{"num_hidden_layers": 10, "hidden_size": 224, "num_attention_heads": 4, "num_key_value_heads": 4, "head_dim": 64, "intermediate_size": 896, "vocab_size": 4096, "hidden_act": "tanh_gelu", "norm": "layernorm", "norm_place": "pre", "norm_eps": 1e-05, "positions": "rope", "rope_theta": 20500.0, "rope_fraction": 0.75, "qk_norm": false, "attn_scale": 0.125, "bias": "none", "tie_word_embeddings": false, "parallel_block": true, "init": "normal", "init_std_qkv": 0.0443, "init_std_o": 0.0549, "init_std_up": 0.0633, "init_std_down": 0.0633, "optimizer": "soap_variant", "learning_rate": 0.0122, "weight_decay": 0.0, "lr_head": 0.0139, "max_grad_norm": 2.0, "warmup_steps": 200, "schedule": "wsd", "decay_fraction": 1.0, "decay_shape": "linear", "final_lr_fraction": 0.0, "batch_tokens": 131072, "max_seq_len": 512, "doc_mask": true, "z_loss": 1e-05, "train_tokens": 395900000, "max_steps": 3021, "dataset": "wikipedia_en"}
Each number is 50 + 15 x the weight over its row's rms, rounded and kept within 0 to 99. Layers, rows and columns count from 0. The size before them is the row's rms in percent of the matrix's.

# layer 2 attention output (transposed), 256x224, rms 0.0549, rows 114-127, columns 0-111
090:53 68 43 50 60 51 57 65 52 57 64 31 75 59 50 44 33 21 61 60 51 76 56 39 61 51 60 52 51 66 73 46 44 57 65 37 31 65 79 27 26 50 62 31 58 66 74 47 30 48 46 70 45 64 48 72 55 51 64 26 72 54 64 55 60 61 45 30 52 35 32 30 37 41 71 32 43 79 76 39 52 59 39 36 42 37 50 43 78 36 36 85 43 78 32 34 55 40 71 90 43 74 58 51 42 52 80 90 58 71 44 41
095:44 33 16 39 59 42 38 33 34 57 49 70 72 28 49 35 40 29 36 63 49 74 55 25 56 30 44 26 71 62 43 48 27 54 42 51 47 43 53 59 46 41 40 53 64 53 51 75 61 30 60 37 57 40 46 69 51 28 40 38 51 31 62 26 39 43 32 80 65 90 34 53 61 54 39 34 69 42 49 72 29 50 56 36 41 62 57 41 52 47 40 67 35 61 22 69 41 41 62 55 58 12 38 29 37 35 39 49 54 26 63 30
097:40 53 73 55 68 47 50 50 52 70 26 47 19 14 67 49 51 35 37 47 41 49 57 27 62 53 57 43 73 59 41 30 60 41 65 62 68 34 47 55 54 34 58 50 69 64 81 58 55 46 73 52 50 48 39 62 58 55 44 47 16 30 57 37 33 30 82 70 56 47 71 56 55 55 49 64 33 65 46 46 43 47 23 57 51 35 39 27 10 22 71 56 57 80 60 53 45 29 53 63 40 60 34 39 57 39 37 45 42 52 38 51
088:28 43 36 38 44 81 62 52 55 29 56 46 57 60 33 44 46 48 46 55 15 54 29 26 53 46 56 49 42 54 25 54 27 28 71 44 65 42 40 34 61 72 39 46 40 52 38 48 48 63 72 59 44 66 61 75 69 47 29 52 47 44 45 41 60 47 52 15 45 61 37 54 23 59 22 56 43 54 44 51 60 56 51 53 66 47 43 48 87 58 12 41 47 44 32 35 55 36 65 51 27 62 75 42 44 81 68 25 53 39 54 37
094:52 66 65 36 63 00 43 25 58 43 46 55 29 69 45 61 37 46 61 50 38 34 43 47 36 56 45 49 30 61 35 42 29 59 33 20 55 54 59 36 38 43 30 82 46 26 18 61 68 68 32 73 46 41 40 47 60 61 35 52 66 59 52 48 42 70 37 58 70 56 60 28 60 50 68 50 32 76 47 47 76 74 33 69 61 13 59 64 49 52 37 37 65 32 32 69 34 70 36 55 40 77 36 55 49 35 63 42 59 48 37 62
092:61 32 81 61 34 71 67 42 64 60 63 05 32 65 55 33 54 76 36 39 53 49 27 51 50 77 24 61 73 40 52 37 53 47 73 62 55 49 47 48 46 48 53 58 78 53 43 21 52 59 66 36 54 69 66 55 29 47 56 74 55 23 46 41 54 63 33 77 44 72 67 79 19 40 35 59 68 43 50 45 42 44 59 39 28 31 46 61 44 51 59 41 80 71 60 62 61 41 33 52 62 65 63 61 40 45 06 45 74 54 57 42
089:60 44 40 41 59 47 73 21 40 45 36 44 50 31 59 23 16 62 66 64 32 60 58 60 56 49 88 78 44 74 44 67 38 65 53 73 38 55 33 31 57 51 62 32 37 38 43 54 62 48 62 36 46 47 62 60 50 29 75 57 44 47 42 65 34 71 52 51 27 75 55 31 67 45 28 28 59 48 44 35 44 64 43 63 48 59 47 52 86 84 43 51 53 34 50 46 56 86 82 78 69 50 59 31 59 53 46 45 53 36 48 40
080:24 36 39 55 29 40 88 44 49 39 38 55 56 83 66 85 66 59 33 40 65 55 81 52 35 66 73 55 68 65 47 25 34 61 65 44 51 36 40 30 37 48 82 46 42 43 40 44 16 68 48 58 45 66 24 51 42 47 75 50 53 38 31 78 95 64 23 64 53 23 46 59 45 60 48 47 53 48 66 47 64 48 64 48 52 60 45 58 74 51 43 35 74 34 58 57 38 61 57 51 11 37 65 56 66 29 69 24 49 59 72 58
089:26 73 57 44 32 37 57 63 40 57 52 67 43 48 71 26 64 52 46 34 49 18 45 51 51 68 47 47 74 63 24 84 48 60 46 53 61 54 68 44 35 33 64 60 69 48 55 45 69 49 58 42 48 48 39 41 53 71 35 62 42 62 60 58 49 50 49 58 38 84 69 57 35 50 69 73 36 68 53 68 71 59 62 21 64 65 59 20 30 42 59 32 39 60 51 71 53 40 26 50 51 58 53 56 43 69 25 15 55 24 33 61
083:41 40 49 48 53 64 31 39 49 41 39 48 16 51 47 35 56 35 94 61 17 48 80 46 13 41 60 38 27 68 48 33 63 47 44 54 46 46 48 40 45 42 79 26 47 58 83 57 75 40 39 42 69 39 29 68 44 56 49 12 37 69 45 52 57 37 76 47 57 70 59 48 48 58 57 49 70 45 54 66 58 48 57 40 64 74 45 26 52 71 26 38 64 66 46 64 60 73 82 27 42 17 58 60 30 47 78 52 48 51 48 57
101:45 61 18 46 33 55 62 47 55 18 51 26 26 39 57 42 42 43 46 42 35 49 37 28 58 30 51 56 37 54 49 49 49 39 40 39 57 05 17 46 64 65 37 66 37 45 47 43 42 59 40 23 67 56 49 39 66 41 46 36 26 89 19 52 38 40 63 16 34 48 48 31 49 33 69 50 30 67 69 69 73 49 53 67 61 23 57 53 61 60 48 48 40 60 50 26 27 35 37 76 57 52 65 42 38 68 54 24 38 37 60 21
098:39 41 49 50 35 51 31 41 45 49 33 54 60 60 37 41 53 57 21 46 57 09 90 74 50 60 45 43 64 73 19 49 50 63 55 42 70 51 62 55 52 29 72 61 71 57 45 67 61 40 24 57 39 47 46 56 33 61 37 53 40 31 71 41 45 42 51 86 24 47 55 49 38 59 66 56 41 46 43 55 65 70 38 18 37 40 46 35 08 51 32 52 20 36 41 66 35 68 57 37 29 47 22 48 42 51 59 64 60 69 45 59
088:69 48 70 42 43 26 32 50 57 64 41 72 58 05 57 61 53 35 65 66 63 46 52 53 82 52 43 57 71 68 29 66 22 48 39 37 35 50 59 58 70 65 40 32 53 55 31 55 57 31 35 47 62 16 39 52 52 68 43 31 55 42 49 71 52 28 17 26 70 34 53 44 74 49 59 40 53 83 55 42 73 47 32 41 65 68 35 75 78 27 52 66 32 37 40 31 49 39 32 24 47 73 47 72 33 62 48 30 52 58 36 45
094:55 51 74 59 40 56 89 51 43 67 52 43 65 31 55 20 35 54 81 39 43 55 71 48 61 52 40 88 66 14 44 70 64 54 69 39 66 68 53 53 52 71 49 33 39 38 52 37 66 70 94 52 60 43 57 40 48 50 65 47 60 36 73 53 47 39 64 50 56 32 64 41 55 48 69 21 17 31 19 64 61 58 56 37 60 58 73 75 78 42 43 46 95 47 78 72 31 72 52 58 49 18 48 53 47 58 55 65 58 54 50 41
# layer 2 attention value, 256x224, rms 0.0442, rows 115-127, columns 0-111
097:44 53 73 45 41 48 72 65 71 58 39 48 33 37 43 60 35 51 38 25 45 41 60 89 46 54 50 73 36 43 61 49 31 61 62 33 24 51 47 40 49 49 64 87 70 52 48 78 46 68 51 36 34 58 34 20 52 46 09 71 38 47 51 39 50 61 54 46 34 46 74 55 55 59 67 67 65 45 40 52 53 24 40 48 34 50 77 53 53 63 49 32 67 54 61 50 45 63 56 44 40 69 47 84 40 65 55 45 51 34 61 73
093:71 30 18 33 57 56 46 35 63 57 41 43 47 50 42 79 49 61 48 38 58 48 69 25 60 63 20 76 30 30 43 68 46 45 24 43 33 48 49 48 52 65 42 24 52 56 59 42 36 64 52 44 45 20 65 40 55 68 59 49 64 23 21 64 59 54 49 64 52 25 46 25 36 41 48 65 48 35 65 47 82 84 46 57 46 54 66 77 52 67 44 51 51 42 34 47 39 29 61 50 47 14 54 57 22 64 38 45 74 43 36 49
097:54 56 60 45 43 57 19 51 61 69 56 40 52 49 54 36 40 57 55 57 45 42 52 55 48 46 49 58 58 44 69 46 83 26 54 70 66 97 61 56 56 25 66 44 51 54 55 48 69 13 29 57 66 33 44 58 66 70 46 59 66 45 32 44 58 54 33 49 22 67 49 33 70 63 34 30 44 49 66 64 57 72 59 33 62 64 37 22 52 51 67 92 51 47 49 61 49 82 45 58 72 22 61 71 54 40 33 55 55 56 47 61
097:35 32 62 50 51 72 55 45 65 62 02 74 51 59 59 50 75 47 39 35 52 30 41 27 41 37 39 41 44 43 29 64 50 21 39 47 50 58 44 62 43 55 52 52 50 38 68 44 26 40 55 27 37 74 69 16 52 65 43 52 58 54 37 67 37 35 58 59 27 58 44 64 43 68 26 42 50 36 66 40 45 58 58 59 61 40 30 63 65 37 42 59 61 56 30 87 70 46 41 36 50 29 44 55 29 63 47 55 37 27 44 62
098:33 55 54 53 55 49 48 41 43 56 56 57 59 59 52 73 76 42 63 64 58 33 99 59 43 42 55 44 36 67 49 47 60 62 47 57 56 66 61 41 41 06 40 54 45 41 46 59 65 47 31 79 58 52 59 45 39 44 45 53 93 34 57 62 13 83 40 40 75 52 56 47 47 72 50 57 60 65 32 53 55 46 57 54 53 50 37 55 35 38 37 25 60 53 32 34 44 41 42 27 30 75 51 79 63 25 91 53 42 49 37 41
099:54 37 54 54 34 30 43 49 56 72 60 31 54 63 43 57 64 36 36 40 65 49 31 77 65 54 56 36 42 33 50 36 58 42 53 43 55 84 52 77 67 82 70 64 57 45 34 43 49 36 65 42 28 65 52 51 37 41 68 84 54 77 54 56 40 31 34 46 33 85 78 61 43 36 81 52 39 24 43 75 53 47 49 48 54 38 34 46 30 57 73 39 43 80 38 61 53 44 37 63 72 59 35 52 48 32 55 44 85 09 56 44
095:65 61 55 32 77 17 63 61 68 63 66 64 37 35 32 27 35 31 68 47 39 36 54 59 42 62 35 45 55 55 52 61 68 31 37 77 40 64 25 67 37 42 12 78 62 77 64 64 64 41 26 63 56 30 47 46 71 52 48 62 59 36 54 36 14 46 60 52 51 56 46 51 41 32 41 41 64 66 53 69 74 26 55 73 35 47 22 44 45 50 61 46 42 37 54 80 50 32 53 53 66 55 16 62 48 56 35 70 35 63 36 33
092:52 58 60 75 45 58 46 71 59 60 49 58 43 46 43 70 70 60 58 50 54 35 70 67 51 64 53 46 45 30 47 60 37 36 31 41 52 34 50 36 37 34 40 35 50 70 58 72 42 56 50 63 42 68 53 85 27 51 69 27 31 30 44 52 60 63 35 30 64 33 58 39 50 61 30 30 49 52 49 34 56 57 25 58 51 36 68 57 39 25 73 53 64 34 33 46 40 44 59 18 34 27 29 70 42 43 55 73 69 96 37 39
095:61 59 28 28 39 46 60 43 34 60 46 84 71 47 43 35 54 52 54 29 49 41 34 69 71 53 09 62 52 07 40 43 36 54 34 38 25 69 51 40 28 37 37 79 30 56 30 66 31 47 71 29 26 27 54 34 41 62 40 68 34 66 41 57 65 64 61 42 72 47 64 75 62 63 56 36 70 45 61 49 27 53 62 79 55 59 36 73 67 42 52 50 63 51 51 49 42 27 36 77 66 64 42 35 44 44 31 69 38 52 49 63
106:60 65 49 88 37 31 44 42 55 87 40 56 31 26 53 48 43 48 59 40 52 98 50 33 38 49 62 64 37 28 54 60 62 62 50 49 44 75 55 34 50 77 73 19 62 68 54 56 88 46 68 56 60 82 25 68 51 33 81 59 59 63 41 67 38 93 53 57 44 62 45 52 58 56 31 82 40 35 79 24 41 48 26 46 48 48 52 55 40 38 45 60 50 50 50 59 59 40 85 63 45 41 23 61 42 63 74 66 45 38 19 52
096:48 55 68 50 65 62 41 70 41 61 47 33 49 59 32 65 38 48 55 32 43 52 13 52 64 63 47 25 45 45 43 43 32 73 60 50 29 38 54 53 31 69 49 60 52 48 70 67 76 51 68 41 29 53 44 20 70 77 48 57 32 66 35 57 39 49 59 56 71 60 46 48 62 45 50 31 33 55 55 48 39 39 24 76 43 39 52 80 57 61 43 41 52 52 66 40 45 46 45 39 65 43 57 55 75 54 43 39 67 40 54 32
091:35 79 19 63 50 60 44 80 28 45 45 57 61 66 47 49 52 37 46 63 66 33 47 56 38 55 70 51 56 27 64 24 51 43 60 72 78 16 41 87 43 66 66 25 51 61 71 60 52 40 43 63 51 52 41 51 26 62 61 43 73 46 53 65 60 63 64 62 30 42 31 66 34 59 38 45 54 38 52 49 47 60 42 35 38 22 57 52 43 54 37 62 44 34 37 44 57 20 60 27 57 36 23 47 54 48 32 45 61 46 74 56
102:58 36 66 31 70 49 51 61 65 48 56 46 34 49 73 45 61 47 41 48 40 68 61 61 35 39 56 14 38 36 50 61 60 48 73 77 39 71 30 35 70 59 54 84 18 54 40 32 34 36 40 31 42 57 50 58 55 42 33 40 56 55 27 54 57 60 44 58 44 76 52 37 69 51 56 46 71 54 47 58 59 51 86 59 63 39 57 50 67 35 64 51 81 36 39 69 28 82 51 45 56 25 43 42 27 68 49 46 57 57 33 56
# layer 2 attention query, 256x224, rms 0.0446, rows 128-145, columns 0-111
097:73 50 70 59 76 38 34 51 25 34 81 38 32 36 53 38 63 74 43 48 42 74 28 44 40 45 46 39 71 66 45 62 40 67 45 55 21 25 50 47 32 64 46 61 47 33 63 26 64 50 59 80 54 21 71 66 62 81 65 60 44 37 70 37 48 62 64 38 47 75 48 37 71 49 28 46 56 48 61 77 63 48 86 57 47 58 81 38 70 51 52 41 35 49 55 21 41 12 71 37 52 65 55 32 41 44 40 53 43 41 54 41
095:33 43 42 43 37 56 37 36 47 70 69 50 72 55 39 64 38 37 60 58 58 47 55 59 41 31 32 63 42 63 55 35 54 64 43 58 57 40 47 52 61 45 38 55 13 47 38 62 17 34 43 60 51 77 41 40 78 52 86 48 27 81 20 37 34 45 26 47 64 70 71 25 51 55 70 59 60 50 64 73 51 65 46 65 73 48 28 77 45 47 50 24 35 40 52 68 60 40 41 44 65 62 55 72 72 52 34 49 63 44 42 46
077:58 52 61 72 58 53 52 43 36 79 49 23 49 40 53 34 29 67 55 49 63 80 44 50 57 56 54 57 27 57 53 61 25 11 43 51 38 51 35 60 44 68 52 27 26 47 57 24 44 30 68 47 50 38 60 29 60 49 45 55 35 27 45 57 52 71 14 50 36 45 67 45 64 83 36 45 53 27 54 69 58 61 24 60 49 44 49 34 49 38 43 58 63 55 70 41 69 54 64 51 55 38 71 49 50 55 31 69 64 35 47 21
090:55 58 51 32 51 67 59 46 25 35 51 37 13 36 47 53 52 67 70 51 49 64 53 57 46 38 66 48 53 17 55 34 37 44 35 69 31 38 50 47 52 69 41 37 50 24 48 58 51 45 60 59 41 33 62 38 41 54 52 70 65 59 32 57 56 42 57 43 45 62 68 57 35 48 52 55 71 12 46 26 46 63 58 87 51 44 67 49 49 55 57 28 32 45 61 77 38 84 54 21 55 44 59 38 78 55 39 51 60 35 11 71
091:73 41 63 41 31 62 39 18 58 57 60 50 40 55 38 49 50 72 62 62 25 38 50 47 23 44 59 43 32 34 41 26 52 42 49 52 45 59 62 62 77 56 45 59 42 40 25 76 56 42 22 63 55 49 61 39 54 50 77 54 36 62 60 52 37 48 49 58 69 69 49 59 37 36 62 40 52 42 67 47 53 40 49 50 59 64 35 39 72 56 41 53 33 24 44 54 39 54 65 63 52 79 42 43 55 43 51 39 63 65 39 73
093:56 45 70 65 47 36 50 27 65 60 44 48 39 63 58 51 65 44 51 53 60 66 44 48 46 52 36 14 62 40 39 38 57 37 56 58 56 74 52 59 85 13 24 44 44 42 63 51 62 42 74 47 45 41 45 58 42 57 32 37 66 47 75 49 46 63 43 71 65 57 49 61 63 45 50 56 53 29 32 61 48 23 65 51 69 33 34 70 33 43 17 50 48 56 40 79 62 36 61 51 59 66 34 61 35 47 63 65 34 48 39 48
103:48 56 32 49 26 44 56 38 64 41 34 63 66 45 24 53 51 73 72 51 36 66 35 21 64 33 55 42 59 19 81 49 63 37 45 57 57 35 32 43 58 50 45 37 30 40 34 49 41 48 62 33 43 51 68 57 21 44 34 51 38 42 45 62 37 45 48 62 53 48 65 25 08 55 54 60 90 16 47 57 57 46 44 46 79 44 40 48 36 49 81 51 55 48 23 71 35 65 65 37 59 46 46 60 50 52 54 61 80 61 22 55
105:53 61 54 53 63 77 54 61 64 39 44 56 76 27 45 19 44 48 40 51 42 30 68 48 68 85 53 90 67 35 50 60 51 43 50 40 30 30 77 41 65 61 56 51 53 91 62 57 30 74 43 29 38 35 55 55 56 62 44 64 79 13 63 76 50 59 73 46 38 34 35 70 39 71 40 34 23 69 50 46 56 50 53 44 16 68 20 52 45 68 72 59 66 58 43 35 59 57 54 50 29 39 49 31 25 67 44 43 23 55 50 66
095:41 64 25 37 35 48 68 61 64 31 64 47 45 50 67 53 42 67 63 28 47 46 36 50 56 36 32 70 40 29 50 52 47 52 63 37 57 58 55 57 51 30 46 61 59 62 58 53 64 47 50 58 58 62 62 29 58 66 47 34 35 44 57 27 43 56 59 69 70 31 36 56 27 33 65 71 37 51 89 23 54 43 71 59 77 45 34 71 39 48 45 20 62 57 55 60 53 31 49 68 52 48 41 32 40 61 73 43 55 43 25 77
091:32 85 40 67 42 44 59 83 52 71 56 33 51 41 45 56 31 27 53 36 25 50 80 38 56 56 57 57 61 31 41 60 53 81 40 44 53 70 31 28 55 58 48 40 68 62 39 54 47 49 51 45 40 39 25 17 63 61 39 40 37 49 68 51 76 57 52 58 38 27 48 56 45 45 61 49 26 61 68 03 72 52 57 61 30 31 72 24 43 51 38 64 50 56 53 38 48 44 40 51 57 65 25 53 86 29 71 51 42 45 61 55
115:35 44 33 35 52 42 25 68 33 54 63 25 66 44 48 66 81 42 40 47 38 58 44 48 39 30 37 58 71 77 50 58 54 35 60 50 55 30 57 14 42 57 52 52 58 40 66 29 62 76 48 32 46 52 50 61 44 67 50 31 62 21 64 33 70 31 49 27 41 44 55 62 61 79 51 37 74 47 65 45 64 70 38 64 45 61 29 38 84 86 46 53 51 37 46 33 64 05 33 17 63 51 45 54 44 80 54 66 36 51 49 36
100:44 44 40 64 58 47 62 71 55 47 63 50 87 52 35 51 23 40 42 65 37 57 58 68 68 53 63 42 56 58 57 16 52 48 38 57 74 68 43 51 57 80 32 82 42 62 41 66 45 50 28 76 58 55 54 59 75 55 62 38 23 37 47 76 41 42 48 51 54 57 42 63 38 40 45 50 27 51 42 30 49 19 64 58 47 51 65 66 49 48 50 45 46 36 49 50 49 58 49 47 43 29 27 46 73 68 79 54 77 45 61 23
105:30 52 50 28 59 16 33 63 40 57 40 36 63 35 36 45 42 79 73 58 25 73 75 40 45 73 47 53 41 58 34 45 56 60 57 40 46 57 44 54 28 51 49 30 52 37 50 46 48 53 41 69 57 30 57 47 17 43 76 65 84 41 36 64 60 40 48 76 74 70 51 53 63 53 25 43 48 43 53 49 51 49 54 32 56 54 65 23 29 34 47 53 56 49 62 51 60 81 24 33 48 56 48 38 21 38 41 48 43 51 42 51
099:48 60 35 57 47 65 53 25 53 30 53 52 69 67 49 41 68 57 63 64 52 67 51 68 54 57 15 43 54 35 65 60 52 33 36 39 47 51 48 27 29 50 60 42 36 35 54 36 39 34 71 50 64 15 67 44 37 60 17 33 52 22 44 36 59 65 31 37 40 61 73 47 40 32 41 62 63 49 44 59 45 58 43 65 55 49 44 75 45 32 42 33 38 61 79 70 50 36 33 80 35 61 27 30 50 70 41 28 64 36 26 52
101:38 46 55 42 57 59 54 47 41 47 60 48 46 78 67 42 45 22 39 61 54 37 74 59 36 93 52 43 38 43 52 43 51 55 42 58 42 45 72 54 28 36 61 30 31 41 40 48 67 67 63 09 68 51 41 73 59 43 44 55 42 31 60 31 43 49 62 33 46 39 47 34 50 55 60 46 48 47 53 49 65 74 41 40 53 61 70 46 49 62 77 35 39 36 35 14 41 56 55 37 56 56 18 57 47 48 50 21 58 39 48 25
107:77 41 33 37 44 26 34 59 35 67 28 41 17 47 47 35 40 41 42 31 53 52 40 73 38 43 31 41 63 54 31 48 77 54 27 30 38 49 45 51 37 59 63 58 45 54 35 36 53 48 34 61 30 42 44 44 55 52 82 48 15 80 48 62 59 44 65 51 48 45 32 56 31 80 35 60 43 42 31 31 23 50 32 44 32 45 54 78 16 41 63 58 56 07 41 47 44 23 51 43 51 16 64 29 52 51 51 61 60 66 55 23
096:40 40 30 42 81 81 51 50 60 46 63 34 51 35 79 48 44 48 51 46 46 30 57 65 37 24 55 63 58 50 26 20 80 27 48 78 64 47 47 56 33 62 41 67 27 43 54 45 51 35 49 51 45 45 53 35 43 45 31 68 41 55 80 41 57 67 68 61 43 52 39 53 67 63 79 43 57 38 44 77 45 27 37 93 45 58 42 39 43 63 52 24 70 61 51 65 39 30 37 51 38 48 71 61 83 43 42 56 71 36 75 59
100:35 63 33 49 59 71 60 74 58 40 64 69 70 49 48 36 33 48 45 70 46 42 54 42 71 53 12 63 51 50 68 50 44 38 74 27 04 19 50 46 83 69 21 33 46 57 57 62 27 46 63 54 66 61 60 37 59 46 46 34 73 56 53 39 43 60 77 42 34 33 70 59 56 40 32 48 36 27 80 37 24 48 65 60 66 46 52 57 42 32 49 51 56 55 51 53 44 47 30 84 41 45 52 43 48 55 43 48 76 37 50 36
# layer 2 attention key, 256x224, rms 0.0443, rows 128-145, columns 0-111
082:30 83 61 54 51 56 76 49 43 25 27 52 51 39 58 35 44 31 56 48 69 37 57 53 48 63 58 74 37 83 76 77 52 48 69 63 61 60 88 51 46 27 56 54 78 42 49 47 38 52 45 43 47 70 59 38 64 43 52 45 60 61 45 66 41 42 73 52 51 67 71 66 59 58 53 23 60 69 50 21 62 50 56 46 50 50 64 42 48 76 26 51 52 64 38 68 48 92 76 73 41 70 49 40 20 58 59 55 58 52 28 63
093:54 34 48 59 72 52 43 47 27 51 75 31 58 21 37 58 57 58 39 49 52 31 53 29 77 49 36 70 61 38 24 49 59 63 49 37 48 41 45 67 50 48 46 74 57 61 64 53 40 66 55 51 49 35 57 53 54 42 25 34 34 65 78 56 67 27 64 31 43 40 42 40 56 52 35 39 46 22 49 74 33 70 42 49 48 25 76 46 41 58 45 63 29 39 46 86 46 43 38 55 73 56 36 15 33 50 73 54 24 65 63 53
094:41 64 39 56 34 32 44 56 57 61 61 58 61 62 55 44 47 18 42 60 42 47 36 56 60 26 42 28 28 58 15 46 72 47 43 38 41 72 55 58 24 34 42 73 37 72 48 25 61 59 47 20 46 85 43 47 42 66 74 41 47 55 28 40 47 70 56 59 57 54 54 26 73 45 74 60 41 69 41 40 77 20 51 61 37 48 44 46 42 49 36 42 31 52 33 29 59 43 36 38 44 44 22 15 64 34 52 48 39 52 57 31
107:33 51 67 71 57 64 66 51 44 62 48 63 55 51 55 51 42 62 43 51 37 57 62 46 59 72 78 49 64 48 60 41 57 44 58 46 65 29 32 82 35 46 41 48 24 83 28 56 50 65 51 39 55 59 27 63 69 58 72 23 41 42 70 65 55 41 44 08 53 49 31 42 85 53 50 26 48 48 59 76 29 41 34 60 68 47 82 59 51 52 43 73 56 27 49 38 49 42 37 63 35 68 53 78 67 48 59 78 20 61 53 44
099:61 38 75 75 64 56 44 35 47 55 55 79 62 39 52 47 47 57 25 58 38 36 40 30 68 77 39 47 46 53 80 46 43 47 54 41 37 62 49 59 39 79 45 69 11 43 51 67 60 67 51 28 80 50 36 55 58 49 50 57 45 26 72 40 79 35 28 27 33 60 77 43 77 84 49 53 48 80 75 43 29 55 33 30 46 39 38 59 34 35 61 44 57 51 47 47 69 47 22 40 65 56 59 56 50 49 61 53 37 59 69 13
097:57 51 46 59 38 51 43 67 82 67 58 48 57 15 54 41 46 53 57 68 62 58 53 45 56 72 62 60 61 38 81 50 57 35 65 48 35 39 52 61 25 64 52 26 62 69 78 63 56 44 73 35 66 34 47 66 69 50 35 69 28 61 55 53 47 72 38 35 44 44 53 65 66 62 60 73 38 72 82 52 50 43 46 35 39 59 54 36 48 41 52 62 91 52 52 14 82 58 41 54 37 41 78 79 29 53 44 50 67 60 69 49
104:44 48 38 23 45 75 59 36 46 53 47 42 31 55 59 54 41 48 71 54 62 36 61 44 59 23 23 50 75 65 19 47 36 39 68 47 71 61 72 53 37 20 60 63 40 36 42 42 62 29 80 68 42 42 47 78 53 64 59 50 58 50 58 52 81 50 43 78 54 69 46 49 70 77 58 40 38 52 36 62 54 65 42 45 57 52 75 36 73 52 35 47 31 32 28 64 68 58 75 36 50 73 38 33 75 35 39 48 52 26 25 61
095:71 62 42 49 36 36 69 66 55 29 35 67 46 45 36 34 73 78 74 61 57 35 66 24 36 54 49 63 43 56 61 54 40 34 57 53 40 54 50 50 85 35 69 55 81 27 76 38 49 32 60 74 58 38 46 43 17 52 16 39 41 63 47 43 62 42 60 70 08 19 62 46 30 77 52 63 73 34 37 29 35 77 37 34 54 65 47 55 59 33 81 54 39 62 53 66 71 56 58 42 65 54 62 49 45 63 25 58 61 77 45 77
096:33 31 54 46 55 56 40 07 40 85 78 61 35 48 63 67 45 47 43 68 47 52 45 68 26 67 44 56 40 66 66 35 62 30 44 54 55 41 65 54 51 66 40 54 32 44 64 58 58 62 67 52 56 32 25 65 32 79 44 56 54 39 60 45 30 80 29 32 64 60 73 56 76 61 59 58 49 63 59 62 55 52 56 54 59 60 60 29 44 50 52 26 72 60 60 59 46 52 66 41 28 42 68 62 36 54 41 59 56 83 55 40
101:73 36 59 39 51 61 73 56 56 37 83 55 78 38 63 54 50 42 66 38 64 49 46 50 23 67 56 46 46 64 58 34 49 44 65 45 54 56 68 43 64 51 30 34 36 43 21 50 49 58 32 55 42 85 79 60 58 40 41 42 40 49 64 61 47 59 58 69 63 51 38 58 64 74 85 48 62 47 33 53 56 48 64 39 61 65 56 46 63 41 37 28 52 71 49 69 45 51 37 73 29 46 45 43 29 45 38 26 59 60 45 37
091:59 77 45 33 52 48 42 41 84 35 32 55 53 20 63 61 52 71 38 40 76 51 48 45 46 17 37 24 37 42 52 54 60 46 51 60 49 55 48 57 66 59 40 56 04 48 22 56 57 45 58 66 57 70 54 64 53 46 38 18 39 52 51 56 47 09 34 51 60 48 81 44 42 22 48 31 51 29 60 49 84 51 69 58 62 53 67 65 52 47 48 72 39 61 57 86 54 25 54 71 57 63 42 41 75 62 77 37 17 31 71 58
104:22 38 60 55 31 48 61 30 46 44 70 54 64 69 53 56 25 35 39 62 45 51 51 44 57 54 26 62 66 73 62 38 47 59 56 46 48 62 63 47 47 63 60 40 59 74 68 38 44 51 30 52 72 69 84 68 81 65 90 54 43 21 44 45 38 60 31 50 68 56 46 65 46 55 48 54 46 63 62 57 35 52 48 51 57 64 66 38 62 56 51 46 51 63 51 40 46 71 50 44 17 52 46 63 63 57 62 58 42 37 55 39
107:42 35 52 50 71 51 75 65 35 46 40 43 61 39 60 47 13 58 82 19 42 30 54 67 14 38 61 49 38 59 79 60 51 57 59 36 40 50 27 47 54 53 47 60 66 81 50 48 48 62 43 41 48 39 42 48 38 41 61 57 74 62 47 40 62 39 51 22 32 43 59 41 55 58 26 48 46 33 52 62 44 55 66 40 57 43 72 85 35 41 78 59 75 49 34 67 77 70 52 61 59 60 57 52 45 37 66 26 40 46 59 21
102:44 59 50 59 81 29 46 72 43 82 75 61 52 63 50 56 40 48 62 50 60 56 39 14 45 44 59 29 71 60 33 71 30 45 62 35 57 68 82 74 51 19 41 40 29 59 45 48 73 33 72 68 42 41 42 58 55 58 57 58 47 33 52 64 29 15 45 65 59 46 49 57 59 41 31 25 55 49 40 50 65 38 48 46 44 34 61 51 60 43 64 65 49 69 56 38 19 78 63 56 69 55 44 51 52 73 61 38 44 42 61 42
101:41 43 35 49 44 45 53 42 53 50 47 46 70 52 52 12 62 35 79 76 47 56 59 77 33 54 69 13 36 51 40 43 56 59 41 43 31 48 80 50 57 31 43 55 29 51 32 40 47 73 50 40 44 66 57 26 63 33 44 33 74 72 45 44 65 60 23 51 76 45 48 38 41 68 29 52 45 32 54 44 73 15 65 52 49 65 42 50 42 56 37 52 42 59 47 51 55 45 33 44 25 46 56 66 48 60 91 55 24 49 63 52
109:52 41 50 47 45 24 35 49 49 69 47 54 41 44 58 64 32 59 49 65 43 20 66 57 62 40 33 82 63 76 37 37 43 10 38 38 59 47 51 39 51 58 62 51 58 47 77 63 32 26 42 66 62 50 53 54 56 31 33 65 78 40 68 26 37 73 74 38 61 71 52 44 41 51 29 53 34 45 40 49 39 86 41 42 31 38 55 23 21 32 65 68 51 37 44 56 34 75 37 62 33 66 68 46 61 48 39 63 67 61 47 82
104:49 35 87 30 63 47 63 65 08 38 76 33 38 44 70 45 35 39 22 38 42 59 46 65 69 72 57 45 58 39 30 56 63 24 59 42 52 38 59 37 23 39 57 56 31 57 51 52 58 58 27 42 45 19 53 61 56 50 40 14 43 65 63 62 36 76 20 53 51 54 61 62 72 31 72 40 35 51 40 24 65 71 67 52 42 65 44 50 72 51 57 23 40 42 50 43 60 50 71 37 65 56 62 59 64 38 48 33 62 64 45 43
104:65 36 54 58 56 64 24 46 43 37 67 40 86 37 36 53 47 54 25 55 38 41 57 56 42 85 73 54 46 64 65 79 52 45 64 54 68 31 61 36 44 55 41 11 24 79 61 36 42 58 47 48 35 12 42 50 55 35 16 59 67 30 70 72 55 34 67 47 49 55 54 57 46 63 55 61 49 47 62 43 52 46 64 64 75 48 59 53 32 52 45 56 80 09 45 62 64 63 30 42 50 56 44 69 20 60 77 57 65 57 61 54